{
  "n_layer": 10,
  "d_mlp": 1024,
  "norm": "layernorm",
  "norm_eps": 1e-07,
  "rope_base": 1020.0,
  "qk_norm": true,
  "init": "uniform",
  "beta1": 0.9,
  "lr_head": 0.0061,
  "batch_tokens": [32768, 65536, 98304],
  "train_tokens": 386100000,
  "dataset": "wikipedia_en"
}
Each number is 128 + 32 x the weight over its row's rms, rounded and kept within 0 to 255. Layers, rows and columns count from 0. Numbers have three digits each. The size before them is the row's rms in percent of the matrix's.

# layer 6 MLP down (transposed), 1024x256, rms 0.0742, rows 773-822, columns 64-127
094:113129156087127145151172161096095126096143146127122135149146077158147138185132149132131156073153135104103123099147142109124145145092121078132101154147114051064099150186107120129094152099111122
095:088129103134127176164149118118110147101125112115151103114167144169117153110150141110114097103195053170127164197156122089070091097094175130111146133221160014140144108096158116110150118138096173
093:164121155111129104107114119112066071170147136148201136093135126072116096126148151126085176175052135141208161129088125151120096121150119148156133175120123091101066152135070106104115107164111125
101:126181109106133133115137124109154144132099071101139067128121098166161118142130100100157188150125121102141076155120122175171095168064084149128108193133155134104146113122145117124109105148146146
100:120076183142107105088192105131147149152130097121136125111142113135095092181086120171120173098167134131102146096125094139181134083155095144115120165109140178081177119130149149128096110104169065
102:156126119126129123182159133154160156125189122139094130121100134115138119123099173126109101081096141121113185149081162140106134149114132185151089091134086038138106152134079072114148114104102100
101:085103121107169109163123156090084113116180212112127154156176140191189126095105148122138139129197118135094136095097159100091139215096112189203080093143144072077158152122080112153132134073156166
102:124118099155142099113147162133192174097096055124156118098132105106121151098112138102102160103104150136149077094149149123135102192121119102117118154116116062118108158103125129115155093130096078
101:114072079132126093144118130116070166108066105138100131132136225128141149165159183145142107174140121149119173125107152108145133071123148171185105077137119118145069134130115162148152118101118101
100:098143150165103170107173139177120108180134124173161136174099122142167113142137176139075133085167077116107096082113118096119060154116151057109123120119172128132158137089106171162117093100180125
103:098065098094138122155174148212106120220121109150134222099077165169093100132079097125152149115125159111156118131106145107067089135093118156141079111123124014186087118190082155129123132075128128
097:105139201143130111152174103162164109127125101146128079232126078128102170094148100145133118095174093133109105102152165143111149128109104142164125105136151074166166109145114097130098149072143034
115:170101138090103122078097163136143082122159110126089162142140106142085096140071144129105120154140155051170159039134117149070112148139117124119123131158097098094202158089093092148135085113100076
106:092105024140141152169107172141096079086060128040153116175095146139131116111148157136151135110063129121189159116121161147148126118132089169064096149102153103143115154159199083111188140178106102
098:156075116123089111149120114173109105154186096177123149128146153083097104116077157161084100114093165211119105189204137098167165110122111137114124185136099178097109141099191157160140134095110135
101:116086140063219126158081084130144075090111112138133161155209096158114142169129093133143152147144123178110096142158141107125096137141109126196115144100129087187102099071169110157125120145125072
099:131102106104100144083114179106094149152133147107137096124123092148125119119162109117105182078168121145142190146187215146097088142122103118153097106160124114111127113143170145162117171092142094
096:036147186098097091168120110106125156129099091133139067132130089104101120192098072162147107126091103098135089147073097098102069166111131141123109150147167148102153153159130109132101123061116065
098:112093110120134082117151135119120132117083132121111076152127089148160170148196178141173117150144180166143167167129177136106124146032124128127097073146135073121123124120089146153124142117163168
093:207151126128136115115151087143109062201056173106110112104136134119180172068090098106177160134099095139101150129095106147172184169114190151128142043143070089114094078124108194132080119126113128
102:107095134193107107136067145176173114129124088089134124137052060121105108138154128115091088099119127140094200150107134101187125184134155171138134110112186129125114131188166122136099155122151084
078:172147124153109118171127115100086142136138147096135146163114106183161193153104113105153104116148105118139102122092141135089151098170099125090089131126126133126156116123081143103145168129121154
080:101125095097138152142174118095065163149117128102068092126117088098136198099138120162184148152116120084114088138074148144152144179092140153123125171132135091115162126133073176153146149109128120
100:195132178090135108135181131155130178132153171148152179111106168102108101116113148143067147085148104125144142124126097088129151069076110171083122120150102001108137088156189170094097097110138144
104:115036119134212140065119107094116166164148112159176136130070098117116156120146234164161078137088131114156108153147142133149191135142068099138156162095123160123141190142144157075141125137079108
092:120133164180135174157103127180127157156126129160163151114133132107122143075098103112125089142120116076156166139120085122113136139173103101138108156124083121154096082151147082133100143193143145
092:119109108131092094080139058094090168167162110100130132107136145116172179185098128077117135065162134156095044086119145127108251125126115119120132126129078113096145166120185148133114128094148133
099:093119152084156141184110121144164142126155162121131162109133176118091180151064163160091142141154131146205097141087063113075146095145053090149134147126113116101051138094104139125120155211169082
092:062162160147101082114160062077166140081174167093118133132149071104194131085097122088169142162206115146113104158118161133169150065157176122094130117190131152084168108171123147146152147125167145
104:130096152079106080112067171102127118108025121070135103092142124143143138161110192094087100070209089080198160113151151099111076130121046138144123059190085106112134173128119136162095160159195146
091:120118119152094104110116167115098151136102107140144173123139152136141190042170152118105112181153134130182137175124146127146074140137091083165113130105098185178086174113174194098143123141153095
105:089091079115121105162170138158099166102145072115104154081167096168145155103060146123131188108115195151106136147114197105168126192062127157160124153148125082111128079154096157148148129093147140
102:142101166162147184157168067105098117132135148098158161131133112098098150144107104106134117147109186144113133132123151141127154142117133106104083129138078175174126126095151106115115109139119081
100:148110124165119107104189132119126092131102155126101110144134111119078115121133160134129112141132116132255136162128083125154113134093139162154160086140088164096090185135148118133094092132148125
108:157042056121101159142158197190090148174079135135147109154119098080120038100085100124148091151134167146155167179121126157145085121103099124109143186070074071078102057155172146170151064139144152
085:088144129233143145138175120083147098112115182141073125071146112134154121129094142116101111081108071082125080125116117154137155131177158148154166122158137128176105153090178121124109154149154137
099:147115141069168056138070107117081202079098116159105157109108142143127155053146152131103144160127132091106180142121092144063114135154016066185169098148109139142084172168151156125165169209115134
102:161145116142123150145094173121109156133170136111126109166144124095081119138114163123169141130168132159063098178148112106155141158160126116152053101107072178168147133154137139121128139085119130
103:118091132028101111099181122109104202069072093101102178135122117077086095137140109148148113103125155147104094069087191120098145159090108111112131131097101132108120114152057154131088208153159195
100:150075067112102154135091089146125121142142102080090125133117098131135119118102109092150160099135088120120145141140161102138107110134153112104168151111086099126103071132158141154161155133183156
101:121132047090102175132120133096137145123160124153202136175107137115138116124091135096142133121153146109087113184134123092202193147120161167112109091145124088116145100100132103078126163074098133
107:140114108197115079123171172146136158101112120180109143146111110048123130111171157182180145161097142154117142145059154172088096147106174116158153081141108152136126145117090156149176121115146071
099:142110137138053156159123125133160119096165086115069026140124074134109119120130120140088130148144103135126117124072148108124147121086096145110146135158141104107160102150215172127099131096138111
101:076131146122112151117082135156186093125097124143138119121121119193150129184074116111078114119150055133122173113106126143096014105130109155082116107083196136151112124127133255154133124151149088
102:112160161151154146092142141221109107104099097181171123161103087173125117130134108132154091088116113146152088138137091151149115121168100147153134169130062112146159118086091147138120140092082141
106:131118141102133101159181134154124101124159101109144146120156091157138108088128156132120180137157154135112101123148075150127111111109044134088074178060134072142166093126170123094121159117116097
111:119085156154147137130135103092128095160128097122079067105142056141117168178146165100160134124137099143129136126139148118157068111142144109116100078132096175112109127125087118162128157152139087
101:179132088141144127168116119151114114189168110135152187083151067133189139136144167134143104183140118064059111093150170125140079145106169191175149138146078140149105101170116129074164154139140091
103:120100100174119137181152116101156105082144108105140078165114117131120143120146169110127134092183118107089122131153080181112064145155140126136157126108052103151172131121118149144082083112056158
101:133131103092149081111061156095073128122224098110152120130140099115135125136138146106104099149124179160171138083093157209132082138126139089123140078118122141088157089143140073148150117131185123
# layer 6 MLP up, 1024x256, rms 0.0824, rows 774-823, columns 64-127
110:158141170152190196078169156100129120128112109232131097142160101151162112112134127130135180145102149122182114149130107118080139111155142077082154086159151138089123137144105083089132117117113139
092:113131132170131132107158107190104130126130117065128111101116135070146145133215137151128127146136149163113042038105173099179110174187151108097059136166142134144159135142125138096103166078076082
100:122161128099171085099151065133153182187109127126110115124108121107142134163190065072209161159067112106097073131108131165196141154101084126077122152107142192106128098154131108128141144114109100
096:127094186134144128103122135145121131126135154155100096124095136097116065115125170101094184124136095174105154107119180090149083148198109098090095190095172124144079072127109139127065090098156087
103:111132129153204218057122154127094141135092136152182141183122122179137114057163079107157141114159111174182134128116134156161151103164079083125112161192199125122107157124117087108169187128125092
110:132074148124155153150156108146113087154154125139135124104166106114189182108150106126117115186132133091076144131102072139152123130141182131128072117169209138084157137109104163174145093105176128
110:130105143100161156128114179226159143115166079152155124039131141102100128117139135067144159126067147116130105088108116145135099142142092082104104141114146118063179154114097100162185149141105144
103:178074156100123075160141077130130173156173183129141114123090172103164129150156110052163139139164155186131106167107178140110167163121133102157116117152086158111066125185079098128133131139151097
100:137031183164119135104136117135090152148103085102092128098145148137123138138131155085124098087103185124149056130103162145159214131112152118106073129180113150103196148144121178129124126121150132
108:114097154101250136152134094176135144158138098094094155124118177071161129117105147090149053098079073095098186122099146125105111101108158146119099125157111136201140148130114106134140180105060125
096:153087194141137068152170112174154113163180123169180108127084116108107098159102115116129079136157240094080083090161135106162152128080100158145083111200138154097100115164121121086073142118093187
124:125061112153147085077118158134128112165141099114148195143140145174075185103120152119120118160114132084111095139097133127125098130164102152158117126177185133128153168108090168114147100203153072
099:123096083165152097156184117146158122170100100067161188092172131115165111083167103119157059147110088139158144135067142130134169164184124125105094132180132137131113143164150123124144137141090084
097:119119159100129187165129058118149141133184108094129144174106151157104105184098139062081132140103100106073128048105098103139120121130125112131159126118156147150096141085144154077067110141105110
095:114129103138164073150102146090118154156135114130120164186048114056154168095120061138153167173153152169116130133102144166109142075160107126116115080112135127139135137142136137167144094167081107
097:101103076140157111090171174175149145229169179107141135066091166130062051113120116112097155173117111102075201110114189150066086156119144165180121105129107112134094129119118138127162142131148144
093:149155089137136074067082098175110167159109113121122105109078136103147105139204077133165140089103095131149137114109152072151106101139143162144099189151153124094139110156164143078064146167115111
100:107105119155112109110126114180125132098063107158162100203114137099149183162220136105166141133091126128148077114080128139128187123109108105115103100129095170135053142164070144189168113159107161
090:108196145159172142134131124116122144135156099110109139078120153128185126148152103100082121172124128150120123155136175109085065093118131120120056145158159125197170147170076127115110151136127131
109:066167133115115050124098145138187126114084136158147152157113095139133161123201124084094174094110156162140112093123123163131124149137049108125127109078145102078068110121117170116091144171090143
083:129129148144145107092084106123189083086092133108130095095153127136122112123150128096101099129102182127124111137116122143158130140184124126138139086152186231198122194177136138151110122153134171
086:159143156156133158148099104096137145144121187143155107130158164149103114155149129113073158151095164127124138056186100109066134137107147134152095131148160173128124215113153132130101135248140168
097:122103087156145115107150073197155176118173104113109129100137151091145139141180104088060147110139168111081113148162157099074174044087211187146098126109095149109126102179150170113109177131102164
102:121090132107211102102102092085148183165173173137120126133171138102062150125131161123086083197054090094163104134147158089090140136124080150143185155100158147107178125135137172097124105116117100
086:140149141116133143062071143132128125191142154118159196121124119164160129093099059116133150130113107197122153081144085165120159148144082080164101126187144144168110107177142118111151122141144140
092:122118109117125153150089128138200163092108189141110161188178128160131150106154150141124163136105119098133143144172113131132078208104130100106073166188140142152146150113120179121124167121109118
102:160093177110141126125181122118176114109116137111093113107078158042135158138074116096077079132150183093162161174192102083143164111128130183144088131207153145129126097104087147122123183130166093
091:080129153157136155047044134113116135112109133135148156078071089106146092124104146097132147169076095123144138151120103140050148166140139213055065133154138152150131150146135094194108155191083124
112:176132142093136130104096140113107111121087163079074120158120190144129159113134152048120122118138112120114161088190123116168119111120121126148133112103102189087168126162125169161196139129124158
095:178092156134104085138112100116135170140139111119148184156138153098131156153162137092112102081065086161108138152137141157132112161144113137122157174152088156121122194150144210071160088210123106
100:108123115159210144179169168118100128201137111160118160131157143108146134120148109098133152130111109145101169079189133107094081065122180150109103174087193129132152114124132150120122114115128136
103:148153147093106074091141125163155186125125168205139130150158121093128163181141116128120170173131092110159092088138082105196100196106114141084088126150156165148139124112133148152073100135132066
100:111152147134208103131126140154159085185177114119136194100121132124141156133090162127157175117014151117211136136153131117128155104149141101101114127130168163045116134144107173118135101180101098
105:089128115112156157130184148154116166189079072113166153093119106119187090120128205167152143172109144129126126104180073122103131099180131111099126140168224120131101121157147148097110153093058063
081:075102102191153149093152079101152109118165136187081110139149166108148115170136124085143120128098060122125116066175076126090179129186145109115159121118155131168101185143118092075156130176086070
096:082107157101163049125099137103090106099142191135088152135079178196170120156114140061127128145139113123089122102094161164109132141109143090167134104083171165081121204147127152126137139184107122
105:213091158131121095099128071130112158136169136092155151146161177140148122132125119114136107128116118160120054144178083063109149150116161091136058113119199125129073192149123139118102118147124148
099:101156165125103145110116141112175148155090116152183188118160131098149144076171158135173093114150181122104104113161149096105168130073159098144055076185116147147138110122026130163094101095088112
097:176082062124181113079112125153124100111172134102048094116108111113181127119136083078125085140088150178096139135174121070157166160133157137178090133148115137148053152129141163185160131165118146
103:100096121157147104175125099094117173120152109133089204168102163137123127150094128098130134113145106133135119114093136038144110142180169126114139121123164139110134149165147126090157076187114147
109:158135135099163088088128096085156180128142108119067135036094131142165110092104143141128104137119147034184162076184100134139125175154140127166118106120157139141109148109140160123125197152064111
095:099112163092129156109147143120137130140139122162091138148158107107127100142150097048120161196131087139158099057095133101185087154165109174116101143127159138094174094125144132133116197115136079
101:111085105079138096125184097141106052161111212155107162135137173126178159181074124120131127149148129077058126129083123173116111136156142160113119087119146159171114113184086197067128181193149137
101:099151192175150102133185108073169130104094149186127199156045137130138166061100155159123185066156129130157092113179124138138108149138116151066165136130117150072112117130036150135112168130128155
102:100138140080138060141193159115222111142116166120142132146102098077117121119125146128138118083118133170151142100163165168103130105132085117078145176141166136090134114101112194108082137146127117
112:064150172060163180113087149132214140166132134142062109150169076160135111139196085057132118149123126149134173158175106118084117147154113093167134074089135130103166115139126075089090099117057142
104:095128148041117134066099158100167163104109117138123144167095105126122111176132091095130131115107110104159161104155082127126184170148092111072108101141136185142087124131137113102114178136149175
100:081104111077131092137203161085056120139167144170112127112129110132063174174178119083122163129128168160120045158153105184104126128119102158077148117101101105105154124116096189133062142188146142
101:138174134113133143099102129125193144128095128110135113172133100117132124151131153146174188194080093109176121130083153113148174136191155149102146108109125168149063100168146130108149165154085156
105:245068135112146068140128108119135127194149157149124145162080143097070096112104100100202112109128122125167116137160107190169182150185167139116093140153122148114104138097158189098134156102119140